{
  "n_layer": 9,
  "d_model": 64,
  "n_head": 1,
  "head_dim": 64,
  "vocab_size": 1024,
  "activation": "tanh_gelu",
  "norm_place": "pre",
  "qk_norm": false,
  "init_std_qkv": 0.0225,
  "init_std_o": 0.00529,
  "beta1": 0.95,
  "beta2": 0.95,
  "weight_decay": 0.032,
  "schedule": "wsd",
  "train_tokens": 132400000
}
Each number is 128 + 24 x the weight over its row's rms, rounded and kept within 0 to 255. Layers, rows and columns count from 0. The size above them is the row's rms in percent of the matrix's.

# layer 6 MLP down (transposed), 512x64, rms 0.267, rows 281-333, columns 0-63
size [102  86  89  72 100 125  80 115 102  68 117 106 102 113  94  89  90 120  92 100 109  83 113 121 110 105 116 105 130 110 125  90  69  82 113 118  68  65 108 111  89  90 120  93 111 109  86 123 116  84 110 104 113]
[[145 168 116 162 104 124 122 113 133 125 136 122 138  83 112 140 108 125 115 160 105 138 132 153 132  94 163 105 107 106  96 143 143 121 120 139 185 118 163  83 141 163 120 138 116  77 160 141  85 120 145 102 141 100 146 138 111 115 105 136  87 141 100 171]
 [123 153 116 191 179 134 154 163 133 110 106 160 153 112 101 101 123 106 108 136 153 143 146 140 130 124  90 109  97 164 120 154 114 163 137 145 125  83 141 109 113 136 144  97  96 121 115  95 124 156 110 144 139 169 114 122 136 121 176 106 101 147 119 150]
 [126 143 101 150 154 169 131 135 152 143 146 106 159 121 155 104 129  99 138 138  99 169 130 123 149 124 183 161 136 119 173 117 134 130  94  94 106  78 104 124  84 126 120 110 113 152 159  98 102 122 130 138  94 144 117 137 104 103 123 100  87 112 108 157]
 [ 93 139 134 175 142 115 132 139 155 171 123 142  96  99 128 142 147 129 127 138 138 132 107 101 117  53 124 126 132  92 115  79 144 109 117 140 128 148 142 125  91 150 176 155 101 146 102 128 107 170 118 118 132  93 113 118 125 158 149 106 107 135 173 136]
 [169 110 117 132 126 125 128 133 118  92 130 175 124  95 130 149 138 159 125 117 168 170 166 130  89 130 146 146 121 203 156 125 145 136 135 115 114  98 153 148 141  94 117 158 149 129 145 122 136 124 137 151 121 147 145 144 180  99 122 125  90 149  84 115]
 [113 142 105 120  73 113 125 149 137 111 148 104 142 107 127 147 152 156  69 102 136 109 125 120 141 122 153  90 130 158 121 178 109 134 124 149  98 164 128 123 141  85 119 138 145 103 151 147  67 134 156  97 178 104 149 134 134 132 142 103 119 101 118 139]
 [118 168 140 207 141 132 170 118 111 118 122 194 147 119 121 112 135  94 143 109 100 139 143 126 128 135 124 141 131 166 155 147 109 159 103 136 128 160 172  82 151 160 114 110 159 121 114 124 166 156 127 158 117 150 127 132 146 145 150 118 124 133 136 123]
 [124 115 143 136 153 108 142 125 108  98 115 152 126 124 116 135 138 118 122 134 131  74 159 152 131 147  89 133 146 162 139 121  99 151 140 161 119 118 172 137 163 168 111 124 144 135 129 157 143 153 120 131 143 141  90 108 160 209 188 130 111 153 144 118]
 [104 119 113 144  93 114  99 127 122 128 154 174 128 133 132 129 141 160 146 155 110  69 154  95 137 112 145 166 145 128 133 135 102 122 127 115 187 136 114 138 132 106 110 166  95 136 163 131  87 130  89 107 152  86 119 122 112  94 148 160 162 137 117 155]
 [ 97  97 132 158 116 102 112 111 147 139  68 139 143 131 108  97 114 140  97  67 103 151 100  96 147 119 136  98 126 140 100 156 129 110 124  90  97 130 130 141 122 124 105 117 123 143  94 129 124 153 145 127 131  99 117  80 120 160 109 101 148  94 178 126]
 [121  88 117 119  97 115 144 119 118  80 150 136 118 144 132 111 132 113 144 108 118 143  89 170 108 127 133 154 143 153  81 120 115 159 144 152  94 134 131 148 133  95 113  98 115 104 140  95 136 153  78 127 116 155 116 137 106 109 145  84 186  95 133  90]
 [ 90 112 148 109 173 165  99 130 137  93 124 104 141 127 114 149  87 116 140 159  97 125 117 166 146 116 126 126  54 100 112 131 135 124 114 135 129 147 162 152  96 114 111  87 126 114 148 153 156 106 121 153 133 147 160 127 145  97 140  95 136  93 158 132]
 [127 154 112  69 116 121 127 166 140 110  84 191 101 144 139 152 170 140 109 108 129 129 147 143 109 116 148 159 200 104 162 136 115 133 116 101 153 139 115 117 169 126 141 147 140 103 146 115 125 123 136 157 135 160 133 137 120 129 112 157 168 128 144 125]
 [119 164  80 125 144 143 123 149 146 136 171 190 140 103 140 147 151 119 123 111 118 129 184 130 117 114 137 114 129  92 112 127 120 115 120  85 140 117 101 122 114 125 147 127  80 158 155 148 134 149 132 147 145 115 121 152  98 146 128  95 116 167 149 192]
 [103 125  71 114  82 113 171 118 136 159 141 123 138 146 104 114 130 155  99 106 135 126 113  77 104 101  90 115  93  88 116 130 117 146 162 140 109 112 108 153 168 136 148 153 136 123 139  99 107 131 115 154 156 138 165 171  90 122 132 134 122 119  97 132]
 [147 161  91 177 143  93 118  97 134 104 106 128 143 143 139 156 129 132 104 129 137 164 143  80 157 125 123 114 143 123 136 147 102 149 117  94 128 131 147 103 176 125 164 110 145 152 174 116 110 151 136 107 103 123 135 131 162 113 140 110 125 202 102 130]
 [131  90  77  95 102  99 133  95 133 122 146 115 138 159 114  74 137 100 146 108 157  94 101  98 127 146 161  87 157 132 133 143  97 131 126 127 146 112 160 142 165 130 137 129 131 168 157 127  98 120 135 129  90 108 123  96 141 106 105 141 117 157  84 126]
 [112 137 142 110  99  99 146 134 109 123 157 122 116 132 173 110 167 135 136 121  66 145 134 129 164 118 137  93 146 129 102 138 149 121 113 154  87 196 113  81  98 131 138 105 153 104 155  99 138 152 115 147 126 152 118 129 119 112 130 143 134 114 171 166]
 [137 168 119 113 121 178 176 174  96 114 175 139 133  97 172 157 139 111  93 133  98 113 143 114 112 141 154 158 111 136 116  90 127 115 136 159 143 176 112 156 125 103 132 150  90 127 116 123 122 121 100 123 154 108 143 130 156 113 162 133 103 121 144 106]
 [150 123 120 153 119 115 113 132 139  99 126 154 131 111 134 103 144 177 169 144 174 170 115 122  65 129 119 121 180 147 150 120 138 153 165 147 121 123 108 123 125 130 133 117 164 118 145  87  97 104 127 145 139 165  88 172 130 128 106 134 133 123  86 107]
 [144 146 146  96 140 156 141 140 120 119 103 158  93  78 118 153  99  99 149 123  79 117 120  82 117 123 115 170 150 122 140 119 134 115 147 113 112 117  89 124 159 149 119  90 129 121 116 157 143 108 117  96 150 120 168 153  69 164 110 153 112 127 159 124]
 [169 168 108 166 133 117 134 150 148 106  90 156  99 166 131 145 123 193 134 136 131 109 147  99  95 133 122 124 118 114 164 155 100 145 129 138 158 122 116 152 130 116 153 115 103 132  89 131 100 160 169 137 133 126 156 123 159 161 142 180 112 138 129 140]
 [ 62 132  61 124 158 133 138 130 147 127 110 134 168  97 147 196 142 122 112 118 141  99 153  93 131 125 121 115 117  79 110  89 120 127 111 113 163 155 119 139 160 131 109 130 126 137 125 137 121 128  93 121 153 145 115 143  95 120 127 110 120 173 127 124]
 [176 146 161 110 163 133 140 145 167 161 135 141 121 115 127 140 110 121 133 145 172 119 181 144 141 117  93 110 108  62 116 105  92 139  90 131 112 114 134 117 115  97 132  99 126 134 159 116 124 142 147 114 132 189 117 154  83 125 121 134 155 119 116 117]
 [125 113 149 173 137 123 135  94 178 159 114  94 149 133 158 169 164 140 133 163 164 116  99 146 123 142  92 138 151 128 154 143 120 134  78 138 151 106 155 148 189 113 154 124 148 165 120 156 139 139 128 154 138 139 128 110 136 139 117 166 129 113  99 109]
 [116 134 115 127  89 113 145 124 138 115 143 155 104 173 107 120 140 109 132 127 125 121 184 123 164 128 120 170  52 143  89 135 117  84 137 171 147 119 114 150 125 129 130  92 159 142 129 158  99 118 129 136 143 107  90 112 106 120 145 125  84 149 149 124]
 [125 104 140 137 125 120 192 129 106 149 136 160 106 142 179 128  93 168 159 127 128 115 161 130 135 121 155 137 143 121 125 133 110 190 147 122  97 111 117  58 107 142 116 127 154 137 157 128  88 147 138 161 147 128 143 105 139 131 103 136 117  89 112 138]
 [127 117 149 124 155 136 146 138 111 158 112 123 133 109 122 111 102 113 122 145 122 131  97 179 195 124 107 169 112 110 154 115 142 120  94 121  84 145 158 118  99 128 119 130 100 115  88 114 152 116 134  79  96 157  97  72 139 124 118 112 134  99 162 127]
 [149 109 126 132 117 117 114 130 141 111 110 132 124 150 159 117  72 140 128 149 129 111 107 121 100  97 129 141 173 165  93 113 133 124  58 166 120 141 164 127 182 127 104 127 119 162 149 149 175 134 142 127 136 132 125 118  97 126 127 126  68 160 135 128]
 [162  98 117 138 117 113  92 103 116  96 106 161  69 114 164 112 122 142  90  99 139 139  99  98 115 104 136 154 128 179 122 132 143 125 141 132 135 100 131 113 145 119 166 140  97 158 134 160  85 127 130  97 124 141 164 147 103  75 123 130 138 158 125 110]
 [121 134  99 125  99 124 143  54 128 108 100 162 118 126 119 126 111 151 115 160 122 139 147 151 151 162  74  92 147 155 113 133 137 119 127 152 113  99  94 118  99  96 115 108 138 115 138 101 171 104 143 131 112 117 144 114 149 136 107 128 151 140 189  94]
 [137  87 108 140 145 143 147 130 133 158 135 150 136 132 143 146 102 100  93 154 111 169 117 174 126  95 173 145 141 125 160 124 145  86 163 120 123 148 126  93 169 107 140 121 111 124 143 133  86 169 162 130  85  86 130 128 117 128 128 139  80 139 154 134]
 [155 178 138 162 139  99  95 135 135 111 108 166  98 130 120 132 131 155 146 110 138 150 147 102 176 123 103 117 156 155 129 117 128 150 170 143 146 162 109 115 138 143 121 160 130 159  81 108 143 165 154 107 128 137 111 163 160 150 114 153 165 140 148 166]
 [152 153 109 173 151 128 122 154 144 136 119 131 128 122 178 112 179  99 113 145 134 154  94 125 115 159 149 139 100 130 149 146 140 138 147 152  82 123  83 105 120  82 148 106 134 106 130 116 149 108 168 152  94  94 154 178 144 144 117 143 121 141 109 117]
 [140 174 142 145 129 171 120 124 140 134 138 100 128 144 121 119 145 137 152 114 115 112 114 170 143  85 111 103  88 170 126 120 173 123 147 157 136 159 122 130  89  89 120 128 108 125 105 123 142 107 115 167 128  68 133 164  90 142 175 120 142 146 155 127]
 [177 114  75 177 115 164 120 151 111 153 129 113 111 147 137 121 149 130 163 130  86 113 154  99 152 135 170 103 154 114 161  86 122 108 122  96 110  94 103 132 153 104 128 103 150 172 140 134 123 139 173 137 155 118 128 115 146 118 129 124  97 138 145 137]
 [123 101 133 145 133 108 116 131 164 103  83 152 102 164  97 109  78 107 127 155  90 120 101  96 150 101 141 127 134  98  96 119 150 155  98 126 121 134  94 122 119 140 145 127 119 119 114 115 103 116 136 149  89  90  95 115 153 114  89  95 121  87 169 144]
 [124  30 126 118 118 147 105 142 148 118 129 135 161 139 130 151 102 124 133 111 137 125 118 151  93 141 141  86 110 121 149  92  91 121 130 134 149 162 160 146 120  77 145 136  92 122  94 101 170 156 106 111 132 110 131 130 143 111 111 142 132  99 143 116]
 [116  84 116 142 148 129 152 105 125 118 148 139 106 133 173 148  81 136 118  90 152 170 153 113 118 121 155 154 149  85 165 141 107 109 149  95 129 113 102 106 142 135 122 128 143 134 124 114 103 131 151  92 151 101 135  96  88 156 120 124 118 178  85  98]
 [114 114 108 146 109 159  93 144 151 131 100 158 132 127 123 126 110 131 118 138 174  54 138 124 105 118 103  95 163 143 155 159 142 166 139 132 128 103 118 137 164  78 140 180 120 158 110 126 157 119 110 159 164 136 140 173 124 106 132 130 130 133 112 137]
 [143 143 100  99  99 163 122 140  86 132 148 105 160 127 107 164 176 121 165 129 149 159 132 121  98 137 173 152 118 146 129 152 126 126 120 130 155 160 123 124 121  87 192 147 127 171 125 130 112 105 111 120 181 133  93 137  93 147 134 106 132 132 121 140]
 [130 151 160 138 114 155 115 133 116  81 129 155 111 104  98 108 105 125 117 131 110 116 151 131 171 102  99 146  80 143 135 116 121 162 133 128 103 109 106 126  95 101 136 111  74 141 159 139 106 117 142 129 109 145 178 137  86  97 116 123  86 145  80 152]
 [150 126 129 119 138 183 177 111 110 141 143 117  95 144 178 119 135 117 117 119 126 131 130 149 186 127 112 174 136 114 170 122 123 119 160 145 129  93 137 138  98 132 123 158 174 111 124 150 140 122 132 111 147 154 106 133  75 123 101 163 114 140 174 143]
 [137 140 155 136 128 140 124 143 139 111 126 126 117  92 147 106  96 135 171 134 131 140 106 123 134 114 118  99 158 159 169 155 147 144 148 128  75 126 111  82  81 161 139 109 136  80  89  72 110 119 159 147 118 109 115 134 135 168 134 130  97 149 120 161]
 [123 118 116  83 118 136 117 162 175 103 160 108 137 124 107 133 143 107 114  89  77 106 166 138 124 102 166 156  99  91 138  91 132 140 110 160 129  94 133 137  89  75 107 114 115 136 142 125 152 127 130 139 128 159 147 145 139  85 162  98 120 124 131 137]
 [ 84  74 157 120 141 110 181 140 151 146 163 110 121 122 147 120 164 117 105 134 125 126 124 123  98 137  78  75 146 155 158 141 105 133 149 151 124 119 142 127 144 138 125 143 138 125 121 104 147 106 101 148 160 109 117 100 147 129 176 145 189 142 137 115]
 [121 176 119 135 113 130 112 173 105 124 171 129 148 102  86 136 112 152 150 109 111 125 133 128 138 110 127 136  81  78 110 151 161 101 138 134 172 140 126 136 114 122  97 142 105 125 104 141 155 111 175 132 126 121 136 166 138 111 113 129  68 140 142 179]
 [106 123  99 109 115 177 119 130 145 154 116 127 144 127 139  96 135 103 162  92 138  66 151 131 109 153 146 150  87  87 114 106  96 148 141 134 129 168  89 122  96  98 109 105 116 105 146 144 146 112  90 157 106 130  93 166 139 133 118 125  99 127 136 149]
 [101 123 111  85 127 139 152 145 157  81 104 117  98 142 182 136 153 111  97 161 120 164 131 143 137 123 142 108 105 118 145 103 140 141 108 148 151  98 139 158 131 125 106 119 106 141 200 122  87 142 136  79 150 153 150 109 151 130 136 125 109 136 119 158]
 [156 133 142 127 119 115 126 153 155 168  89  87 160 149 161 125 125  94 123 144 116 141 147 104  79 154 171 146 129 143 140 132 147 143 101 155 132 161  87 114 134  81 152 149 144 131 130 137 143 120 133  99  79 121 161 142 190 134 129 144 154 130 120 131]
 [152 100 159 197 125 151 141 117  92  69 164  82 145 122 142 115 121 156 168 128 112 110 114 143 173 125 113 113  99 145 135 141 134 124 134 145 128 104 126 148  88 147 107 148 133 115 144 135 155 112 135 139 102 127 128 111 106 121 125 108  93 152  95 174]
 [148 150 115 128 144 105 156 134 163 186 131 143 176 110  67 123 120 125 102 147 142 108 122 112 131 128 109 125 115  98 115 138 148 116 110 115 108  78 133 106 135 136 124 132 171  98 161 174 135 120 169 116 148 152 135 154 109  91  91 113 122  90 151 131]
 [165 143 140 114 132 129  93 145 109 198 126 148 115 146 158 134 110  94 113 121 108 140 132 180 127 121 144 155 149 141 102 139 143 137  83 134 159 133 114  75 111 105 138 154 142 126 165 140 140 116 142 134 105 137 156 139  90  82 144  97  98 113 155 148]]
# layer 6 MLP up, 512x64, rms 0.261, rows 282-333, columns 0-63
size [ 79  91  78 108  97  82 111  98  92 114  89 103 113  90  89 104 113  98 105 116  78  98 106 118 103  96 116 118 105 105  95  96  86  95  90  84  86 100 100  97  86 113 100 117 113  99 126 107  92 101 109 117]
[[119  97  77 136 139 144  80 129 116 185 141 101  93 121 135 103 137 146 103 120 129 122 128 158 152 147 147  91 150  98 131 114 134 126 173 151 161 130 117 118 172 127 159 104 174 154  98 137 142  93 150 118 167 121 131 152 128 116 140 145 145 150 162 123]
 [123 127 134 139 133  95 152 152 146 109 131 100 128 154 175 138 118  97 111 119 110  96 165 141 120 141 165 178 102 122 116 130 122 111 129 120 146 196  92 131 107 125 142 107 162 126 145 107 167 136 132 148 105 112 122 114 137 111 126 170 161 116 196 131]
 [122 147 112 116 143  93  76  77 109 140 127 145 116  85 131  97 136 128 130 135 135 127 122  77  80 112 120 137 128 104 149 103 140 117  90 151 106  87 101 146  85 158 175 147 151 117 149 137 141 151 139 168 151 119 139 111 126 170 150 106 132 143 124 127]
 [151 117 111 105 122 126 165 139  94 115 172 139 142  90  96 170 115  94 162 105 134 118 160 103 111 133 146 155  93 181 115 139 146 110 103 109 128 153 168 163 149 153 137 165 158 106 131 121 109 133 160 121 104 153 144  95 166 127 123  98 129 136 119 120]
 [143  91 161 128 108 140 141 119 137 142 110 160 123 101 147 121 124 132 131 110  56 103 125 141 112  90  97 168 135 130 144 106 131 145 149 106 106 154 160 133  91 130 121 102 155 148 125  87 154 117  84 130 118 154 104 101 154 148 163 140 186 140 116 125]
 [ 77 146 156 134  96 106 144 109 109 114 117 150  86 100 126 111 156 121 184 130 130 138 128 125  86 105 111 160 125 131 121 143 109 122 126  63  96 144 130  92 148 143 140 141 150 165 130 140 106 142 146 132 113 149 141 145 132 145  89 134 177 177 130 139]
 [113 131 168 103  71 125 165  79 115 154 110 135 143 110 120  93 101 114 146 146 107 157 115 138 117  99 127 107 134 166 153 122 113 154 119 133 146 148 136 119  79 134 109 125 143 109 128 105  96 117 171 124 113 107  72 106 188 108 131 129 135 145 128 145]
 [ 92 141 137 159 123 151 129 106 157 136 110 101 173 118 145  93 100 107 126  90 148 122 115 151 115 137  99  92 150 123 145  92 147 141 153 137 140 135 113 102 184 151 134  99 125 175  84 116 167 160  87 128  99 113 112 142 162 140 147 129 118 126 157 126]
 [128 104 146 156 105 159 155 150  75 137 107 123 122 145 117 122 142 143 118  90 120 112 104  99 154 135 133 123 125 114 168 180 157  99 134 111 133 129  87 152 144 108  90  63 145 167 161 130 103 141 161 143 152 119 127 126 119 129 134  90 137 122 164 143]
 [119 143  96 134 140 127 116  87 125  90 117 130 128 119 167 134 119 133 149 126 127 111 153  91 116 106 131 117 144 172 159 161 141 126 131 108 136 170 101 106 142 119 182 127 199 123 102  91 144 122  83 131 111 147 104 153 178 148 129 120 146 107 132 154]
 [110 151 134 109 144 127 135 116 155 127 190 190 145 133 113 113 129 124 115 109 124 169 113 151 160 164 132 129 133 122 112 113 135 160 107 146 132 114  76 165 120 169 135 149 119 152 125 125 133 136  96  90 129 169  76 125 101 148 133 125 105 159  91 124]
 [176  90 124 135 152 106 114 149 133 135 112 108 123 100 112 156 138 127  98 131  98  84 153 113 122 144  95  89 133 150  85 137 138 143 109 120 157 114 192  96  81 155 146 153 140 157 111 142  93 119 116 111 100 138 150 131 132 104  94 107 109 122 149 110]
 [173 136  78 144 104 129  83 119 148 146 112  78 134 173 132 125 107 138 127 131 141 109  73 130 173 120 159 145 145 142 136  71 148 146 130 104 162 107 160 123 144 128 107 124 143 105 134 128 132 163 119 144 102 130 115 144 132 141  86 103 152 118 125  94]
 [138 138 139 115 125 160 100 148  98 167 133 178 145  90 159  96 105 180 115  90 140 139 134 136 142 108 144 126 175 143 109 131 121 125 118 123 128 147 158 148 143 146 147 142 119 165 115 118 143 134  91  97  92 156 179 107 172 113 120 154 147  98 114 136]
 [ 59 147 115 164 115  99 110 131 152 131 142 125 157 159  94 163 156 125 141 118 118  96 166  91 143 141 145 183 163 120 119 126 129 109 128 127 189 147 146 127 109 124 102 122 158 144 160 143 145 110 157 139 107 110  97 129 133 157 125 137 161 123 137 128]
 [124 127 182 142 123 111 117 167 102 132 130 165 164  89 140 158 138 115  97 149  91 162 116 155 121 120 127 157  81 142 111 118 164 125 114 119 109 170 122  94 124 138 120 132 150  58 127 124 140 111 111 133 146 111 136 126 114 118 142 140 127 129 180  85]
 [143 133 125 140 163  97 156 133 111  98 157 156 142 102 123 140 165 126 121  90 179 113  72 151 120 114 137 128 140 128 173 151 116 147 115 129 119 134  85 136 116 124 163 133 114 191 126 110 108  91 123 133  87 112 103 139 144 127 120 128 172 111 168 126]
 [103 107 135 162 149 132 133 128 104  99 146 121 157 103 128 173 150  89 129  80 137 107 147 170 158  95 108 114 121 111 136 115 123  85 139  86 146 137 127 132 107 160 114 127 125 156 120 160  91 121  98 147  83 108  75 132 139 130 165 125 146 121 155 150]
 [ 98 143 113 116 152  85 133  87 131 115  98  93 140  93 131 172 156 128  97 129 121 158 133  85 171 161 123 140 132 117 109 101 153 117  97 186  91 148 108 161 138 136  99 133 128  92 126 127 145 128 123 133 147 162 142 157 126 148 119 112 129  80 129 138]
 [145 131 132 149 129 132 117 150 119 189 111  86 138  99 121 149 110 138 131 140 124 126 165 129  77 143 127 136 156 142 142 121  88 134 104  69 121 130 146 131 170 154 120 110 151 158  95 120  98 170 102  80 137 116 118 142 154 167 156 115 134 130  99 104]
 [114 134 163 122  96 145 130 140  97 121 157 135 126 152 122 155 149  84 120 164 122  92 141 120 147 143 182  99 114 101 110  95 134  93 119 153 124 114 139  83 134 146 133  93 111 135 118 127 170 103  91 133 111 125  94 119 132 140  69  91  87 137 116 126]
 [156 147 110 131 115  40 116 150 141 163 171  84 142 133 134  80 137 100 140 114 136 173 111 148 132 116 132 122 165 166 159 118 112 157 144  84 113  95 106 101 135 126 147 149 134 124  92 144 129 148 134 152 127 153 135 128 123 119 128 144 121 105 123 127]
 [142 118 138 183 127 117 147 126 158  85 152 127 107 108 129 121 108 144 108 171 134 138 110 102 136 121 121 117 123 135 118 129 150 130 172  73 127 168 116 113  91 154 130  83 149 118 143 135 120  97 141 135 146  55 109 148 107 148  96 136 157 137  93 144]
 [158 160  78  89 161 143  93 159  96 120  85 150 144 131 130  97 121  84 113 122 114  80 130 128 146 125 185 131 149 107 120 116 166 123 112 161 134 170 140 101 128 121 172  84 118 122 152 139 112 126 148 144 139 154 131 128 156 139 114 121 117 144 127 140]
 [156 148 124 105 129 159 111 111 156 160 145  95  97 160 111 169  94 112 137 116 137 145 100 129 107  92 163 142 124 106 134 142 171 134 125 115 147 117 187 116 112 143 124 103 130 146 129 125 125 115 158 102 108 125 173 135  93  70 138  96 131 122  87 150]
 [134 126 130 119  92 118  95  97 108 158  95 122  82 168  81 105 104  79 120 119 152 117 114 154 151 161 146 142 101 101 129 156 149 147 121 126 117 142 127  57 106 134 163 113 117 152 148  87 112 164 143 126 143 137 137 128 140 138 140 144 139  96 122 149]
 [130 155 111 118  76 159 138 162 149 105 157 136 145 100 133 166 129 143 115 128  73  87 154 146 160 128 146 125 157  74 147 169 131 118 171  93 113 153 139 146 126 126 148 142 112 121 103 110 151  95 129 117 156 134  97  97  94 104 131 108 131 132 122 116]
 [144 125 152 104 129 136 101 107 110 114 134 102 163 137 161 123 106 173  87 101 171 143 117 155 189 151 134 182 133 120 112 131 135 178 157 109 132 120 135 103 101 135 129 132  78 102 143 112 136 149 150 146 136 119 100 113 120 148 101 140 107 136 100 160]
 [103 108 150 130 118 111  65 117  82 107 164 116 146 140 128 104 132 144 157 119 106 130 129 146 114 144 113 146 126  92 137 103 158 168 127  78 115 155 117 117 141  99 150 135 156 138 145 124 169  90 132 103  89 172 104 143 170 123 126 110 115 145  92 136]
 [160  99 131  72 106 135 123 143 160  87 164 119 148 125  91 116 147 140 130 144 156  95 144 138 141  76 139 151 141 144 137 134 108 141 137 129 103 139 122  91 125 137 181 146 130 144 144  84 124 111 101 120 135 157 146 134 130 132 159  72 131 138 138 182]
 [154 121 134 140  88 154 130 153 166 101 123 137 126 112 113 112  96 113 141 128 113 118 131 120 131 136 152 173 105 152 132 121 169  98 151 122 113 149 127 151 113 108 150 162 167 169 168  77 129 102 123  86 140 118 107 158 136  94 158 134 124 107 187 134]
 [104 162 138 134  76 142 107  98 113 130 161 147 111 126 131 175 121 123 130 112 150 172 178 121 154 158 124 117 111 119 132 137 116 118 190 136 169 136 126 144 165 151 134 144 126 154 158 102 150 120 149 117 159 169 117 116 124 182 125 102 135 133 127 157]
 [121 116 125 150 117 138 162  89 115 102  68  99 116  99 128 162 154 148 107 138 135 118 139 147 142 118 138 123 102 116  96 143 195 119 115 171 120 152 150 132 146 153 159 135 117 168  73 155  91 129 143 134 109 142 125 131 146 125 112 129 133 159  86 150]
 [ 90 148 175 129 120  93 121  95 123 159  87 162  85 131 121 112 122 131 133 147 131 111 107 186 114 148 153 184 109 131 110 133 127 150 104 106 132 122 129 120  97 121 143 128 115 131 178 104 181 127 107 123  99 135  80 133 111 123 145  92 120 128 131 144]
 [122 149 157 115 111 106 104  97 123 172 114 165 148 145 162 155 111 125 130 143 123 108 148 179 105 109 114 121 120 160 155 159 152 131 155 142 101 150 113 181 102 152 146  69 116 107  86 100 123 103 115 108 123  84 122 140 122 108 129 142 112 147 141 107]
 [115 148 136 105 150 140 122 125 115 136  95  94 109 111 109 117 148 161 146 139 160 161 141 101 119 136 128 109 129 115  77 123 135 157  89 161 115 114  99 113 128 133 143 119 171 118 126 148 162  93 128 169 117  67 155 100  88 152 122  92 166 125 112  98]
 [152  80 129 126 127 105 102 135 115 146 117 134 123 115  99 138 120 118 124 108  96 116  69 119 135 142 164 131 145 129 162 128 120 102 140 103 157 119 120 101 103 117 147 108 121 111 142 168  62 153 171 154 119 127 186 129 105 155 160 123 113 138 118 174]
 [127 115 112 107  80 116  84 134 131 140 134 101 130 180 112 123 112 118 154 174 120 125 135 125 168 163 115 123 100 161 122 137 105 112 172 153 147 134 144 152 141 156 117  79 105  92 139 124 154 120  81 104 130 134  69 138 136 138  97 112 105 131 120 144]
 [156 151 150 116 102 129 128 118 115  97 141 131 101 161 115 129  76 115 125 149 188 148 106 121 135 123 191 162 134 157 145 117 104  93 162 135 119 130 114  92 105 123 178 119 127 103  91 126 125 135 139 112  88 103 139 155 109 140 107 151 132 132 109 166]
 [126 114 115 112 145 105 101 114 114 111 134 137 125 154 112 140 137 131 159 105 111 143 174  53 191 132 142 170 115 127 152 179 111 136  96 138 133 100 144 123 132 144 128 108 101 152  80 148 136 105 157 101 160 111 130 116 110 153 127 150 115 162 132 138]
 [150 132 145 109 101 142 120 135  98 139  76 121 166 147 158 136 100 131 140 142  92 115 148 131 150 107 117 112 137 128 125 151  96  97 116 152 115 127 112 111 145 165 137 150 115 129 147 167 132 167 167 132  91 135 174  83 174 160  98 150 139 175 129 117]
 [163 123 101 126 153 102  96 144 132  77 122 128 157 109 127 142 142 128 162 157 131 109 109 108 113 145 111 132 141 128  90 151 165 124 111 165 154 144 149 141 142 164 144 158 128 158 107 137 172 143 147  93  92 145  86 124  85 130 131  98 102  94 102 162]
 [138 190 133 126 101 132 108 153 131 165 115 134 150 118 103 124 129 119  87 124 100 116 163 185 146 127 137 135 124 104 115 136 103 117  80 153 149 142 155 112 138 117 131 115 113 172 158 104 142 170  89  92 111 127 125 126  79 130 137 112 158 118 159 156]
 [ 91 164 110 142 129 127 140  93 147 127 101 163 122 136 115 132  96 117 121 146 138 154 152 135 102 131 132 134 162 136 107 104 212 128 164 114 127 122 101 127 175 140 114 125 128 119 151 104 113 100 175  82 130 108 114 120 114 132 114 147 101 132 181 115]
 [115 156 114 134 129  82  65 121 152 102 180 106 135 106 104  86 106 129 121 149 105 118 112 115 169 122 156 123 139  87 118 113 162 111 133 138 138 136 146 113 118 138 123 168 148 148 118 146 123 124 120 109 156 160 128 160 104 153  83 140  95 132  86 152]
 [154 118 132  94 135 112 136 117 166  67 144 170 109 123 138  94 144 121 145 140 136 160 171 115 127 176 155 157 167 107 123 159  94 109 124 118 145 127 112  93 113 125 121 108  83 128 117 124  94  97 140 151 138 122 140  79 102 134 112 122 165 135 101 121]
 [119 142 102 131 114 139 159 102 136 117 138 175 157 119 110 122 133 116  93 116 122  85 129 108 153 143 150 145 119 181 146 147 104  94 146  95  92 153 110  99 125 155 131 119 140 125 100 135 175 153 120 133 110 126  67 116 131 144 101 160 100 181 107 138]
 [127 121 114 133 112 124 135 147 130  85 126 111  99 127 138  92 108 142 120 119 101 151 133 136  95 114 176 131 105 199 113 120 120  82 132 148 124 149 139 136 123 126 125 138 116 107 189 111  99 107 116  90 124  67 141 138 134 123 141 100 126 131 175 171]
 [112 115 169 142 105 134 150 129 145 146 128 130 118 124 133 168 126 151  79 108 151 157 111 132 127 185 133 158 113 114 120 194 109 137  86 123  94 174  94 108 106  95 139 126  97 140  84 108 119 132 109 129 123 128 112 126 133 134 156 146 141 122 131  75]
 [149 130 140 152 161 178 121 123 124 132 116  96 134  83 143 145 128 115 129 157 143 141  62 152 142 155 108 136 123 161 118 114 109 122 123 134 123 113 146 132 111 186  98 102  89 150 100 104 163 139 129 103 135  90 150  98 156 140 118 150 158 150 165 144]
 [146 165 123 126 142 150  97 140 131 109 158 135  77 130  84 132 115 165 132  91 124 128  99 154 140 161 157 181 152 116 117 109 122 162  91 138 106 115 151 113 115  86 127 141  90 159 156 124 129 123 123  85  93 139 106 161 118 138 101 134 125 146 139 167]
 [150 112 143 107 105 178 125 133 106 132 136 172 143 191 133  87 100 135 110 111 173 119 107 115 120 178 115 142 153 128 134 149 115 178 149  92 124 122 147 132 165 157 142  94 128 131  99 168 143 166 103 129 133 135 129 124 134 149 128 134 122 116  83 129]]